python train.py --hidden_size=384 --hidden_act="gelu" --norm="layernorm" --qk_norm=false --init_std_o=0.00609 --optimizer="adamw" --learning_rate=0.00129 --decay_shape="linear" --batch_tokens=65536 --train_tokens=425100000
Each number is 200 + 40 x the weight over its row's rms, rounded and kept within 0 to 999. Layers, rows and columns count from 0. The size before them is the row's rms in percent of the matrix's.

# layer 12 attention query, 384x384, rms 0.0591, rows 36-63, columns 288-383
116,181,250,181,162,202,203,163,189,172,251,315,205,225,166,188,183,190,200,169,264,148,201,249,237,148,205,250,131,213,219,181,239,209,241,188,183,174,198,231,194,231,203,173,204,142,177,110,225,216,193,259,167,146,203,202,185,135,155,224,183,249,178,239,115,175,238,213,234,108,180,210,163,226,196,245,186,197,169,160,216,289,193,201,271,167,246,136,173,191,238,222,207,185,159,188,205
104,241,225,180,179,254,206,161,281,213,163,232,196,189,171,193,197,176,182,206,227,229,229,159,157,183,225,210,197,223,189,234,221,259,141,171,222,217,191,253,204,148,170,169,161,208,264,146,206,261,123,229,223,210,184,262,267,235,150,193,191,236,164,242,216,252,228,168,261,135,203,199,179,209,297,216,214,228,199,158,221,182,160,218,208,179,214,266,191,240,241,154,138,218,201,175,173
107,242,168,186,146,190,189,239,202,188,183,138,200,244,150,171,205,127,207,172,197,239,223,246,248,226,160,196,160,192,177,170,173,243,211,185,196,200,230,233,138,113,253,210,168,185,262,178,153,251,175,233,265,211,198,193,244,232,200,160,193,175,222,207,211,177,218,157,236,185,217,213,268,197,218,181,187,260,186,212,266,162,221,275,137,173,191,223,207,221,137,229,197,176,197,247,270
105,180,279,193,202,207,174,135,199,274,282,245,251,245,211,223,191,214,137,231,269,226,182,199,186,187,173,243,214,170,228,245,268,89,240,228,241,179,196,174,179,209,141,211,213,194,178,205,211,236,194,233,205,134,179,211,142,157,214,261,220,171,176,231,223,250,261,192,201,120,189,250,238,263,246,241,114,202,181,171,190,277,172,114,217,163,203,240,142,197,218,300,226,188,206,135,287
113,215,139,234,196,249,169,236,215,216,158,173,177,227,240,200,219,198,207,250,190,235,231,135,157,205,210,193,245,219,100,179,240,154,176,265,242,235,200,208,159,131,232,237,197,193,196,328,185,257,190,209,169,135,185,240,214,311,228,153,263,126,193,145,229,240,213,209,195,234,240,268,276,210,173,195,206,223,138,198,221,210,176,198,174,172,209,266,240,219,188,211,184,238,190,230,220
079,238,200,262,166,243,155,185,214,181,136,234,175,190,210,133,196,185,236,163,206,275,294,213,175,247,150,215,127,193,180,159,250,265,135,182,277,146,225,272,204,174,181,287,224,178,233,208,219,253,169,226,178,159,234,230,211,189,213,185,207,200,189,156,189,239,174,230,259,196,209,168,190,242,141,228,195,243,227,228,249,195,179,218,256,203,154,245,312,212,189,253,206,153,125,181,201
097,172,238,234,137,234,178,76,220,190,197,240,197,226,184,243,205,176,146,187,193,199,228,146,148,211,188,201,154,199,274,172,121,249,172,119,173,215,122,243,241,199,126,214,187,141,215,192,174,201,238,204,239,208,171,151,189,251,165,256,284,280,273,277,178,229,208,216,202,198,206,167,157,161,258,204,166,109,245,177,156,199,157,161,206,245,143,246,180,178,260,261,213,187,214,148,217
100,186,188,186,271,186,171,238,127,157,134,233,203,241,176,201,237,131,185,206,138,212,210,157,179,203,158,127,219,195,134,212,121,268,140,127,195,248,196,197,190,188,240,188,191,143,194,191,231,165,195,215,164,202,197,128,223,258,165,199,182,178,137,239,167,172,191,274,208,213,239,241,239,136,212,170,246,191,255,190,186,205,169,268,132,210,192,266,231,189,224,186,210,216,199,226,145
111,220,177,232,133,235,164,186,221,196,209,257,252,239,186,96,134,226,206,190,262,228,230,148,171,179,255,187,223,186,130,162,174,152,103,190,232,252,192,236,213,261,243,135,220,194,250,179,220,265,187,227,133,221,147,248,242,203,194,189,264,212,220,267,230,173,237,196,200,151,176,242,272,172,240,192,197,250,170,190,202,265,162,173,269,198,213,195,178,195,184,240,197,186,181,223,217
108,221,268,292,197,187,174,200,191,129,233,224,138,176,245,213,163,172,233,129,220,183,163,136,153,149,117,225,183,203,186,201,135,193,172,124,143,191,225,213,180,170,128,192,187,191,217,223,217,170,206,153,219,218,230,158,234,225,191,234,202,206,226,195,178,210,244,240,169,136,270,243,171,133,289,188,140,153,242,210,151,240,125,167,188,258,130,209,210,217,216,278,218,210,171,140,166
098,205,216,207,240,126,32,204,203,157,202,183,185,230,222,227,205,185,158,190,195,212,229,176,181,214,261,181,163,209,192,244,275,195,179,186,257,161,199,136,172,165,232,243,171,244,263,177,181,184,212,138,198,110,245,199,188,261,234,213,234,186,236,216,205,204,212,270,104,132,283,224,236,248,256,251,182,188,101,178,192,183,195,232,191,173,229,199,228,205,211,187,215,194,285,199,222
120,244,202,245,173,173,224,192,226,190,157,245,215,159,191,225,216,164,191,196,251,255,174,251,191,185,229,193,153,201,193,218,201,222,198,192,295,178,186,216,228,144,188,167,191,199,250,146,226,222,213,231,97,180,267,232,260,183,138,198,156,250,132,225,261,179,228,252,263,198,212,225,168,224,189,242,220,255,275,165,201,193,192,201,173,172,218,232,202,178,267,171,205,188,195,194,198
116,230,150,245,204,231,173,181,187,221,227,171,293,155,208,130,207,167,218,204,213,181,196,183,136,158,206,190,260,192,249,214,239,175,188,235,194,181,254,134,175,240,104,170,203,128,145,226,216,180,193,150,234,208,188,197,172,241,213,240,207,186,233,191,260,190,250,202,207,195,229,245,208,202,228,195,179,218,129,250,178,237,163,208,228,203,73,157,217,201,113,209,282,198,278,197,229
120,141,257,217,160,197,182,183,173,169,210,191,244,248,200,249,187,220,193,192,199,120,219,165,243,246,211,213,169,197,199,168,176,192,212,199,221,228,222,248,214,269,164,201,189,218,207,144,223,196,228,247,207,267,231,194,208,198,248,128,230,140,279,203,135,238,219,205,187,134,229,111,150,196,225,186,152,191,179,162,199,217,159,235,211,253,147,190,235,140,242,224,227,182,114,147,167
122,218,203,214,152,201,172,164,267,189,249,241,136,208,194,317,197,185,222,111,238,199,169,232,244,210,191,241,179,206,216,204,271,219,194,210,109,144,227,257,170,155,188,198,182,247,261,209,229,200,251,142,159,172,312,205,257,254,202,181,185,209,175,192,150,142,269,172,157,123,221,158,169,230,233,159,122,193,178,143,220,222,176,205,207,176,222,140,180,220,175,247,189,215,163,190,234
104,287,201,127,210,197,243,202,189,173,203,137,235,161,223,205,221,140,254,231,205,224,266,241,218,195,154,292,164,191,225,207,277,223,328,248,217,133,156,184,157,140,249,225,205,257,235,180,259,211,122,228,150,150,245,245,249,152,209,219,160,199,143,183,164,210,205,190,224,223,249,187,194,288,146,167,188,326,272,192,201,142,206,202,149,126,242,195,186,243,194,274,117,232,226,156,205
109,130,120,160,234,197,222,236,190,192,175,242,143,229,191,212,158,176,253,217,178,231,222,173,208,186,202,259,211,236,156,145,192,220,259,218,166,258,292,210,186,185,224,139,191,178,198,200,264,202,147,235,215,216,171,192,229,173,192,178,179,120,237,130,224,236,215,206,203,274,184,209,201,266,135,223,264,222,121,180,190,184,145,244,189,149,262,167,234,263,149,197,244,297,196,242,165
091,248,131,198,188,195,217,224,277,221,173,163,173,260,225,256,202,163,221,156,200,229,170,250,301,238,207,259,182,203,242,188,253,229,238,263,186,201,143,231,196,131,244,238,181,248,196,234,248,210,166,192,191,188,265,185,251,132,177,160,230,201,212,128,197,220,230,241,187,261,209,197,176,254,135,212,180,280,241,162,211,136,250,225,257,149,224,181,206,169,161,150,198,258,258,261,243
118,174,161,190,200,103,170,190,198,231,198,176,112,207,155,159,165,235,215,227,214,186,188,213,250,195,189,145,186,208,190,231,222,222,194,160,101,200,156,272,185,165,245,252,192,168,142,180,115,137,188,167,258,251,157,192,147,147,191,196,187,232,229,229,115,164,238,213,152,182,171,201,238,163,244,216,242,158,158,218,198,170,233,215,187,209,197,158,175,227,166,161,228,150,166,278,186
079,207,289,230,156,222,187,171,229,247,194,240,183,204,194,162,249,195,186,280,233,232,213,246,166,219,132,277,210,225,213,163,183,226,197,208,189,124,177,222,247,164,137,203,302,213,223,251,206,195,228,204,220,183,256,194,193,184,206,225,224,295,245,191,295,264,229,183,248,103,192,221,206,212,173,218,148,246,216,245,271,188,224,140,229,215,163,212,246,190,126,228,183,216,136,246,257
120,178,90,190,274,216,220,208,237,142,241,261,214,203,187,172,170,211,212,199,160,184,180,167,235,247,226,199,239,214,155,179,207,244,244,187,116,252,243,150,195,150,219,186,225,199,140,273,194,168,227,205,146,139,162,186,253,228,229,209,171,218,220,173,238,203,185,229,161,216,177,162,255,148,151,169,152,200,138,180,183,251,146,201,251,167,257,160,232,171,203,164,224,266,201,152,181
118,187,142,192,208,248,232,251,219,229,194,172,118,204,167,219,163,178,216,198,140,225,209,199,271,261,172,168,236,196,158,251,169,238,151,192,214,279,241,210,177,227,264,261,152,195,253,191,232,230,184,214,218,193,181,169,225,195,178,123,195,109,168,212,162,225,140,177,229,209,204,190,250,208,120,225,211,205,254,177,217,157,194,198,213,165,239,287,196,150,233,121,179,219,206,196,224
109,168,208,208,236,127,205,223,102,182,147,148,193,194,197,157,182,178,188,249,179,196,169,143,246,255,221,198,239,199,166,132,214,200,197,242,206,260,235,161,258,190,155,75,190,237,184,181,175,218,194,210,217,186,146,180,197,171,235,203,205,90,234,200,205,237,224,255,172,235,199,196,251,225,198,255,196,221,125,196,204,185,142,306,167,157,225,208,195,232,239,203,198,191,183,231,155
136,136,245,194,219,212,317,210,204,189,270,232,189,166,215,250,222,237,144,286,231,200,127,227,248,208,237,166,293,217,219,212,180,217,206,240,184,203,232,177,155,196,163,188,251,172,144,282,216,193,185,244,249,227,195,126,172,210,159,204,156,221,217,219,204,226,173,207,255,212,201,215,233,128,153,229,186,109,224,186,174,212,197,169,187,166,270,217,176,145,236,150,263,275,168,167,174
108,229,183,205,195,138,194,234,237,204,235,204,212,217,135,163,193,160,193,184,208,171,169,216,182,221,298,157,148,200,186,204,196,180,192,161,216,277,165,170,211,204,242,168,174,218,179,127,178,188,224,268,152,142,228,261,233,161,179,215,105,214,120,253,246,156,214,214,205,182,209,210,178,190,203,207,203,225,278,242,239,182,235,211,130,149,281,159,184,143,217,193,158,143,178,132,174
122,262,220,187,244,197,228,233,202,279,173,189,208,190,170,113,192,146,176,227,207,250,157,235,207,201,132,190,231,196,113,261,188,153,208,189,195,252,145,193,242,225,228,173,190,214,274,242,179,201,126,156,173,176,152,227,224,128,193,217,161,187,164,178,153,199,189,218,190,207,124,233,255,200,224,206,204,215,205,220,262,272,184,209,266,110,200,253,210,247,250,199,153,191,173,204,169
118,187,257,199,152,208,151,165,250,196,295,219,251,218,266,264,222,118,193,169,269,213,203,164,206,219,251,256,97,215,213,141,246,253,191,179,236,159,137,112,160,186,205,192,188,221,192,191,178,244,111,218,247,213,195,261,219,185,168,213,194,245,250,223,216,259,238,237,265,193,302,202,193,207,240,239,201,199,192,169,175,219,179,178,215,100,245,247,199,167,278,292,248,252,260,175,216
116,166,223,199,139,221,222,199,233,229,187,194,104,147,243,237,200,236,117,261,213,195,205,208,259,235,139,218,206,187,204,201,241,158,241,212,247,166,108,177,186,150,131,233,164,210,206,259,189,192,209,187,221,101,164,239,175,174,221,194,226,236,172,175,154,267,192,246,215,223,224,201,204,205,166,239,171,166,251,205,206,162,215,72,165,165,224,194,191,206,265,182,198,223,102,169,226
# layer 12 attention key, 384x384, rms 0.056, rows 36-63, columns 288-383
117,166,209,195,141,193,226,153,140,212,303,229,163,179,162,173,209,197,207,147,154,186,193,205,217,188,260,186,189,159,223,168,322,261,154,222,188,214,187,286,266,202,183,281,206,156,218,185,215,194,233,222,232,130,244,212,136,239,259,181,116,232,218,203,178,202,224,165,235,116,211,171,126,274,216,301,235,177,203,211,217,179,243,259,248,159,244,158,194,247,201,175,173,126,194,140,164
103,274,161,188,210,231,171,229,265,221,177,246,182,256,192,198,172,185,189,216,246,213,276,206,240,188,183,225,172,122,226,203,223,215,148,128,179,224,180,237,145,158,228,163,261,183,268,198,223,199,210,204,212,272,186,221,225,222,190,196,240,215,219,274,136,213,181,238,240,73,196,189,157,145,243,164,225,253,151,155,193,244,183,188,163,215,269,217,219,266,234,249,155,284,165,240,149
108,245,260,155,206,203,118,279,208,259,189,41,208,224,201,167,229,132,233,261,179,237,153,198,252,206,119,188,205,182,157,174,206,164,226,177,221,181,229,201,191,129,205,165,209,235,213,149,209,247,187,207,245,232,202,138,265,220,210,244,179,134,242,165,224,166,198,196,232,209,239,211,239,208,258,182,238,181,181,183,233,187,236,219,171,109,166,268,221,200,149,237,203,227,199,224,223
104,236,237,196,228,253,176,157,148,187,265,240,231,201,184,212,227,163,164,141,245,216,207,199,264,198,175,289,224,225,261,277,229,188,176,207,184,217,180,203,246,236,200,230,224,205,224,268,195,147,201,188,186,118,214,295,144,180,267,202,187,261,135,288,111,194,281,198,229,149,197,198,256,196,228,280,163,185,210,228,197,264,250,158,224,176,230,193,179,189,172,285,137,225,201,154,225
113,234,159,231,256,215,204,201,175,223,138,178,169,180,185,191,217,223,141,292,232,243,265,198,234,205,160,213,208,174,186,227,224,228,194,170,223,178,217,204,175,165,211,167,199,159,227,248,230,233,165,224,218,188,165,204,164,235,176,207,278,180,251,139,166,241,234,240,185,227,217,218,245,182,149,216,215,204,195,164,196,267,214,195,154,128,240,263,196,149,231,217,134,386,195,188,232
085,209,134,207,167,186,161,226,180,206,131,177,142,242,271,222,127,244,201,204,232,207,217,176,179,203,192,212,196,167,252,196,231,172,179,258,226,211,234,215,214,192,185,200,239,164,252,199,235,258,197,211,240,223,179,221,234,203,163,243,218,146,243,163,159,222,199,204,159,143,202,172,160,209,164,152,253,215,207,224,149,217,247,226,202,142,170,278,194,262,250,270,171,226,230,202,246
099,245,234,218,163,206,204,165,303,167,168,234,246,258,159,194,172,177,232,227,208,210,267,251,216,252,207,197,198,241,225,226,161,273,183,194,130,143,215,256,184,175,193,207,213,228,238,140,195,141,251,187,160,187,249,183,233,184,185,237,254,237,218,200,210,214,266,132,197,145,161,191,128,157,189,135,191,184,179,262,216,154,153,159,175,295,137,281,181,214,205,285,217,137,203,179,217
098,186,264,185,309,176,178,179,232,168,267,209,225,210,106,163,249,101,211,208,199,202,129,194,168,231,160,130,242,235,183,236,151,214,219,132,182,178,206,160,210,150,227,161,175,222,169,202,144,165,234,166,209,209,182,165,206,244,188,252,185,195,190,176,217,192,214,258,176,202,164,241,240,118,185,142,244,231,136,173,225,232,104,180,181,266,208,225,170,105,213,192,199,231,176,211,160
112,201,207,219,143,246,197,255,235,208,234,191,258,214,199,77,171,252,201,207,209,185,214,212,251,196,230,187,252,218,181,195,251,200,77,154,163,228,208,234,194,239,227,213,230,151,210,222,186,196,216,207,168,234,123,191,197,275,221,224,195,183,241,211,181,211,226,243,191,118,175,228,234,171,191,218,232,206,111,273,163,331,247,175,253,219,169,230,230,162,232,217,199,201,250,237,214
106,279,250,217,270,173,178,178,250,189,218,290,183,230,143,206,216,132,213,140,220,201,161,174,157,255,118,236,185,217,153,233,130,296,187,195,105,199,205,183,233,180,124,203,215,174,247,197,196,171,229,160,184,155,254,278,181,213,179,234,138,198,242,220,146,182,238,158,195,79,192,217,122,128,210,131,176,213,183,249,250,200,180,187,174,271,145,193,216,188,190,311,192,167,168,196,145
099,201,195,225,195,170,112,145,198,156,227,258,217,232,194,191,225,164,169,218,233,188,298,230,241,206,168,173,225,197,199,201,214,247,174,159,267,204,177,197,194,187,179,167,163,223,201,220,121,218,227,144,157,167,239,170,127,280,173,192,313,167,206,180,241,178,228,178,174,246,193,116,229,324,234,275,142,222,159,181,220,171,201,169,177,199,185,186,162,194,259,219,206,224,220,188,228
118,197,130,244,236,146,261,144,223,184,214,220,220,203,207,208,164,208,215,227,238,210,180,217,215,183,255,233,168,172,195,201,211,239,178,218,241,185,230,216,117,167,189,169,267,209,239,242,182,222,154,194,198,237,196,194,237,249,175,166,165,243,175,215,155,162,200,311,204,183,180,183,153,172,174,256,200,226,233,165,172,210,175,195,191,254,205,181,160,166,227,185,167,194,179,206,200
115,274,230,250,264,246,115,180,253,170,216,189,213,179,185,148,208,158,234,280,217,225,162,184,150,217,207,219,177,205,181,176,181,199,154,240,157,198,193,137,225,191,129,207,227,156,185,151,190,167,164,145,206,164,256,231,207,158,277,194,221,187,249,198,250,210,234,146,211,169,162,258,183,237,254,282,210,216,203,242,235,225,178,153,194,261,159,164,243,215,116,273,202,133,206,221,211
117,181,233,158,112,205,175,197,200,214,229,250,244,216,208,222,183,273,210,131,252,186,214,203,214,210,188,157,265,220,219,179,182,192,188,220,178,183,172,233,235,297,211,235,199,206,177,166,217,132,251,186,188,221,214,208,189,194,254,206,165,182,290,206,169,212,213,214,151,162,174,184,179,241,221,153,164,251,151,250,232,181,181,229,250,180,112,117,206,221,242,190,196,149,210,189,213
115,249,155,190,145,158,187,164,168,238,193,242,177,156,182,282,207,186,174,184,222,194,215,153,253,182,153,202,190,147,231,176,232,251,156,185,150,177,202,229,218,165,144,209,174,219,215,180,180,233,253,167,252,173,242,216,226,255,202,240,175,164,207,226,203,193,151,94,185,162,227,149,167,238,238,165,162,189,172,173,208,197,214,224,158,135,189,175,150,237,211,184,221,171,184,125,186
103,235,171,191,219,202,185,192,222,214,202,164,148,178,222,260,189,135,167,166,239,249,242,175,182,168,157,309,181,137,221,210,241,200,207,277,202,181,168,214,229,177,230,221,192,224,219,178,217,195,164,182,227,171,244,278,258,176,161,113,178,219,167,194,148,193,217,223,193,175,242,131,232,300,240,277,227,245,253,181,158,210,198,182,180,51,279,170,204,240,132,319,193,258,177,201,239
112,206,167,166,281,277,187,175,137,244,222,178,133,163,184,210,245,129,199,151,181,196,187,154,147,176,209,209,196,123,117,195,270,239,182,293,203,196,208,151,252,201,151,325,224,153,163,193,292,184,157,233,242,154,205,211,156,192,230,176,125,165,265,148,209,233,141,212,149,223,236,246,186,258,204,212,296,242,254,253,219,146,259,236,222,113,212,167,218,260,144,170,195,290,197,221,210
095,184,106,188,153,217,200,183,139,235,155,198,196,180,278,232,176,247,225,212,176,218,223,192,250,146,229,239,156,164,247,116,204,224,204,233,233,203,227,209,189,182,229,224,231,224,240,265,260,286,181,227,251,216,186,193,271,216,261,213,218,161,210,138,193,180,130,201,182,250,228,101,212,208,169,207,216,184,231,155,169,159,238,238,253,125,203,234,178,236,223,179,232,339,206,211,234
117,142,222,143,189,181,128,217,140,189,176,205,126,212,180,194,162,192,229,206,120,176,223,207,218,218,204,118,185,227,179,120,208,199,232,149,182,223,173,234,176,126,182,192,152,148,181,155,194,209,231,194,261,212,167,183,208,157,195,218,232,191,210,140,218,298,236,210,249,216,177,233,198,186,203,176,260,160,176,172,273,154,157,243,247,221,201,244,192,256,206,160,259,148,201,230,128
085,223,176,159,199,200,200,264,188,178,146,196,201,199,244,186,161,236,193,172,200,188,236,210,207,177,184,269,184,220,218,248,185,226,197,277,188,165,242,228,233,202,181,185,277,161,221,168,216,279,193,269,225,235,236,245,190,184,156,247,164,242,146,232,163,209,210,175,159,177,229,186,165,144,195,183,254,183,224,251,162,239,240,226,182,192,191,302,165,190,193,219,187,220,193,228,240
116,164,144,202,233,166,180,220,163,256,184,213,208,174,166,159,169,252,159,160,188,213,200,172,227,211,260,188,180,180,185,173,242,236,136,244,167,224,253,196,292,200,127,197,157,189,177,235,251,274,197,256,218,174,161,174,210,198,211,223,156,222,203,190,231,263,111,175,194,141,223,204,152,192,154,205,241,202,181,208,181,224,216,184,184,157,197,212,189,203,205,188,238,221,241,176,195
118,177,154,183,193,248,204,231,205,215,179,225,210,192,211,212,211,174,184,145,157,164,281,180,212,211,161,144,217,201,235,207,179,176,195,101,245,246,164,206,200,254,282,262,169,211,194,246,237,193,162,194,192,172,111,204,228,254,235,267,193,206,206,238,206,158,129,230,172,235,172,166,286,149,164,144,208,167,163,101,180,201,223,165,206,158,190,284,187,222,276,189,147,330,204,213,208
111,183,242,167,152,222,162,206,221,245,167,164,175,190,217,168,196,225,220,223,164,222,123,186,186,222,241,151,211,170,163,154,217,201,214,206,245,194,225,212,233,191,154,197,195,228,223,168,245,168,187,188,197,233,143,180,152,162,247,207,262,158,278,154,184,276,179,322,180,222,203,214,178,223,201,247,197,214,199,206,258,157,165,209,213,102,204,153,224,201,291,173,180,225,193,186,252
131,203,227,137,243,174,238,160,180,154,208,244,232,154,183,222,249,241,144,231,188,179,164,221,196,237,236,111,176,176,227,193,211,216,236,217,199,160,216,198,137,140,180,180,110,205,162,230,242,190,174,253,198,144,192,183,148,199,209,200,121,333,184,195,215,183,169,199,246,233,215,209,192,35,126,184,171,152,199,181,174,180,130,188,233,195,235,170,197,146,257,162,206,238,181,136,199
106,166,224,226,198,174,226,216,173,231,224,165,198,209,186,167,160,177,245,194,216,152,169,219,236,124,301,165,192,219,234,218,213,175,221,183,198,235,176,214,128,194,207,180,148,174,173,192,167,165,207,230,216,215,182,182,187,206,173,229,149,235,179,222,112,189,288,283,209,175,213,197,234,176,231,218,188,195,177,190,189,232,180,201,188,138,321,113,162,176,166,195,185,230,162,174,173
120,221,194,206,237,195,170,273,305,255,198,188,169,184,206,165,189,95,128,181,162,201,175,164,170,244,147,222,186,191,94,258,201,197,209,55,223,268,166,195,169,273,252,203,267,183,257,248,178,243,105,182,235,220,192,230,226,145,181,152,234,231,195,248,145,187,143,214,255,170,177,220,257,180,184,269,208,167,172,186,189,287,228,179,205,162,210,233,244,221,273,218,177,164,178,191,155
114,239,234,234,179,211,158,103,270,142,212,211,215,229,232,229,206,176,222,124,288,277,275,191,270,191,207,227,125,147,255,211,251,219,198,200,198,128,123,222,132,172,210,222,185,187,264,198,193,181,171,194,181,209,217,222,218,211,155,157,220,201,238,195,152,184,298,214,220,200,239,155,155,209,217,226,222,229,246,202,186,198,185,195,169,131,233,161,151,228,198,288,203,281,195,150,201
113,172,236,214,185,220,189,194,191,157,154,204,142,164,227,260,134,254,161,161,179,230,288,212,275,211,189,204,140,178,239,253,263,251,265,214,224,124,163,226,156,179,166,236,184,148,231,194,189,180,198,224,189,132,193,251,145,154,190,136,197,298,145,117,174,322,218,237,234,251,187,192,180,155,148,228,177,111,207,172,194,166,185,146,182,159,238,231,153,275,250,240,181,238,158,174,227
# layer 12 attention value, 384x384, rms 0.0444, rows 0-8, columns 288-383
107,79,324,170,167,233,206,253,165,200,196,188,161,220,163,245,179,162,319,213,249,198,193,224,195,194,163,271,241,190,138,189,208,249,183,263,157,170,195,221,83,227,282,182,267,197,219,171,169,225,206,186,311,253,211,163,135,178,190,186,238,215,253,196,176,222,144,192,194,218,174,152,247,193,136,208,226,228,175,212,231,269,190,194,195,184,193,205,177,211,185,179,215,206,130,209,236
103,246,211,132,197,224,221,193,273,264,245,170,279,187,236,192,309,148,265,211,205,207,169,164,133,139,176,235,130,187,169,230,213,183,166,189,215,269,201,197,256,208,174,205,191,253,163,189,161,226,165,203,145,169,204,226,144,165,148,241,171,201,148,119,227,236,224,166,254,167,239,202,157,216,211,197,171,228,176,214,190,181,181,103,198,185,168,199,176,253,210,232,263,202,231,156,175
095,222,172,289,230,185,273,148,170,184,155,192,150,168,169,192,213,164,193,198,160,203,242,212,172,247,213,156,273,231,209,158,205,182,157,196,197,200,184,174,246,165,170,203,177,208,272,218,164,222,177,194,275,244,225,238,229,193,161,252,130,295,284,225,142,166,206,290,199,176,192,223,204,204,208,239,203,122,169,198,177,216,267,211,195,161,217,295,249,146,229,100,152,117,203,153,171
104,195,116,171,225,189,181,197,196,224,155,202,240,89,192,192,179,138,231,161,210,246,241,272,141,227,178,201,152,211,197,209,249,185,215,207,197,170,196,146,174,248,226,265,248,306,205,172,193,117,246,216,188,197,142,204,241,192,164,235,165,171,194,237,227,112,180,180,185,256,260,170,253,158,100,203,170,173,256,293,221,190,226,235,161,206,245,226,181,247,246,178,172,181,181,129,86
100,252,181,211,118,127,154,155,232,188,240,182,211,223,193,187,157,198,157,212,221,273,226,217,280,194,164,145,221,199,213,199,171,217,236,250,166,153,178,261,238,214,217,154,191,258,317,249,234,136,255,161,113,209,279,172,172,235,214,144,198,212,157,161,199,196,242,197,170,291,205,273,204,162,124,164,117,204,201,233,197,215,220,193,244,203,168,240,177,281,251,152,191,187,271,230,197
104,240,131,209,155,237,140,194,228,220,160,182,138,210,174,119,180,205,235,197,234,241,261,223,260,196,183,150,207,188,235,255,168,213,205,245,182,198,200,326,193,195,251,227,202,217,223,160,193,192,243,181,172,212,238,126,191,220,187,175,239,194,262,230,114,172,234,223,195,281,171,177,268,157,176,184,259,198,200,263,233,123,161,257,143,223,228,182,253,188,154,216,124,191,156,235,305
102,170,271,206,239,191,118,266,200,185,231,226,153,199,158,247,149,262,107,201,207,149,221,239,270,182,217,259,170,202,285,196,166,251,201,220,116,229,186,189,141,236,248,195,206,85,186,167,198,244,189,134,283,158,183,211,203,198,194,216,208,244,173,243,221,245,118,162,168,185,180,183,170,114,121,200,177,200,140,189,138,146,222,180,182,182,207,189,237,210,196,248,132,180,254,275,317
097,262,213,237,229,216,131,189,165,223,194,189,205,186,167,179,261,173,122,142,153,157,234,241,233,243,160,173,217,205,210,179,173,168,164,227,203,230,202,135,190,227,185,247,149,157,220,221,163,168,205,194,229,161,216,156,123,276,125,140,189,221,257,224,185,117,192,193,200,260,154,222,193,173,166,96,212,195,186,189,118,195,197,212,201,162,215,247,253,246,232,130,199,185,220,196,237
105,178,275,179,216,203,212,250,217,219,223,187,111,213,191,144,224,219,222,150,190,205,156,271,215,172,106,184,142,210,221,138,191,179,245,229,184,231,231,183,91,190,254,245,196,159,225,90,111,209,158,269,155,214,236,142,135,219,110,216,199,189,270,184,149,184,253,209,288,197,203,149,211,224,117,207,248,178,221,187,222,159,204,270,204,224,232,157,124,119,211,170,168,213,209,313,212
# layer 12 attention output (transposed), 384x384, rms 0.0442, rows 0-7, columns 288-383
104,254,198,226,228,178,138,184,220,188,207,203,209,167,271,107,156,183,88,203,193,214,212,175,278,201,212,196,148,168,282,210,138,207,177,124,178,187,165,241,248,143,135,211,177,212,209,123,207,177,213,162,176,147,181,149,220,198,242,231,154,242,115,166,240,156,268,161,258,193,251,260,155,185,219,180,218,163,211,218,237,169,148,246,182,213,231,131,236,165,253,191,216,203,153,229,199
102,152,195,191,177,222,217,299,204,238,212,245,165,165,182,230,91,177,137,225,212,159,149,211,145,154,147,168,207,152,218,155,206,240,196,172,206,133,185,251,186,172,264,232,186,146,186,195,207,165,187,168,221,181,171,202,180,203,275,194,233,170,223,195,159,173,171,145,217,190,101,213,184,228,273,185,265,184,211,209,187,175,205,228,172,236,136,126,296,247,203,163,256,216,154,179,165
098,203,201,139,181,223,167,145,208,224,200,99,205,248,252,160,189,242,238,214,185,217,166,150,220,128,264,237,197,300,197,192,184,213,214,177,221,217,235,182,203,190,275,196,223,234,182,225,162,167,189,176,142,216,167,175,193,214,234,200,236,210,202,155,203,206,256,164,184,256,214,195,284,175,258,254,209,283,198,187,208,163,186,203,200,204,234,248,160,234,132,240,245,202,156,238,177
101,267,172,168,290,165,181,283,232,203,169,147,205,198,205,176,267,178,216,267,154,70,139,164,214,200,175,196,221,171,277,208,217,204,246,185,212,269,243,217,197,196,221,191,192,189,178,267,207,204,177,188,193,217,215,234,198,233,235,126,268,174,201,263,156,199,268,224,216,191,246,190,167,231,262,238,202,229,155,151,183,182,122,222,248,182,198,223,202,178,180,203,158,221,275,213,192
097,218,189,181,243,280,257,219,266,233,207,151,135,96,322,282,208,207,197,194,146,172,200,209,146,241,144,223,221,129,209,257,244,163,210,240,267,214,258,161,181,196,214,180,203,129,202,185,151,167,95,177,180,250,126,256,175,161,197,174,251,193,239,298,233,186,158,223,196,220,350,212,198,242,235,171,208,173,199,204,168,199,177,220,216,237,200,173,181,222,147,210,196,231,250,193,193
101,196,237,142,283,194,235,218,201,130,267,219,223,193,221,322,247,274,187,195,186,195,225,169,246,194,135,240,241,135,249,195,180,175,182,220,226,206,315,161,201,194,101,144,229,157,207,166,247,199,225,202,189,219,120,190,258,186,202,246,188,191,185,202,273,208,172,250,220,146,274,195,149,209,182,210,137,205,265,150,204,201,213,177,152,208,257,245,139,249,227,181,212,266,238,177,226
098,183,222,185,112,204,188,140,197,157,220,185,269,182,190,111,218,216,245,195,189,297,222,150,209,258,225,152,203,76,117,245,79,198,182,186,229,185,242,169,213,172,121,174,211,221,224,121,237,254,189,210,236,170,238,220,179,93,171,225,163,220,215,179,223,159,196,232,194,213,275,154,149,224,224,153,182,138,178,209,209,174,182,343,207,243,233,152,126,167,254,139,193,187,263,228,224
097,166,200,188,219,208,303,219,141,123,256,192,125,183,297,235,209,213,269,181,232,173,215,142,207,221,223,157,238,206,218,181,220,184,251,205,213,152,201,221,226,168,231,248,225,178,165,229,221,215,193,224,193,259,115,175,213,100,205,210,105,300,131,132,187,277,177,242,115,190,215,238,282,198,211,231,184,154,187,197,243,146,233,111,154,196,196,173,168,187,129,277,171,97,176,165,196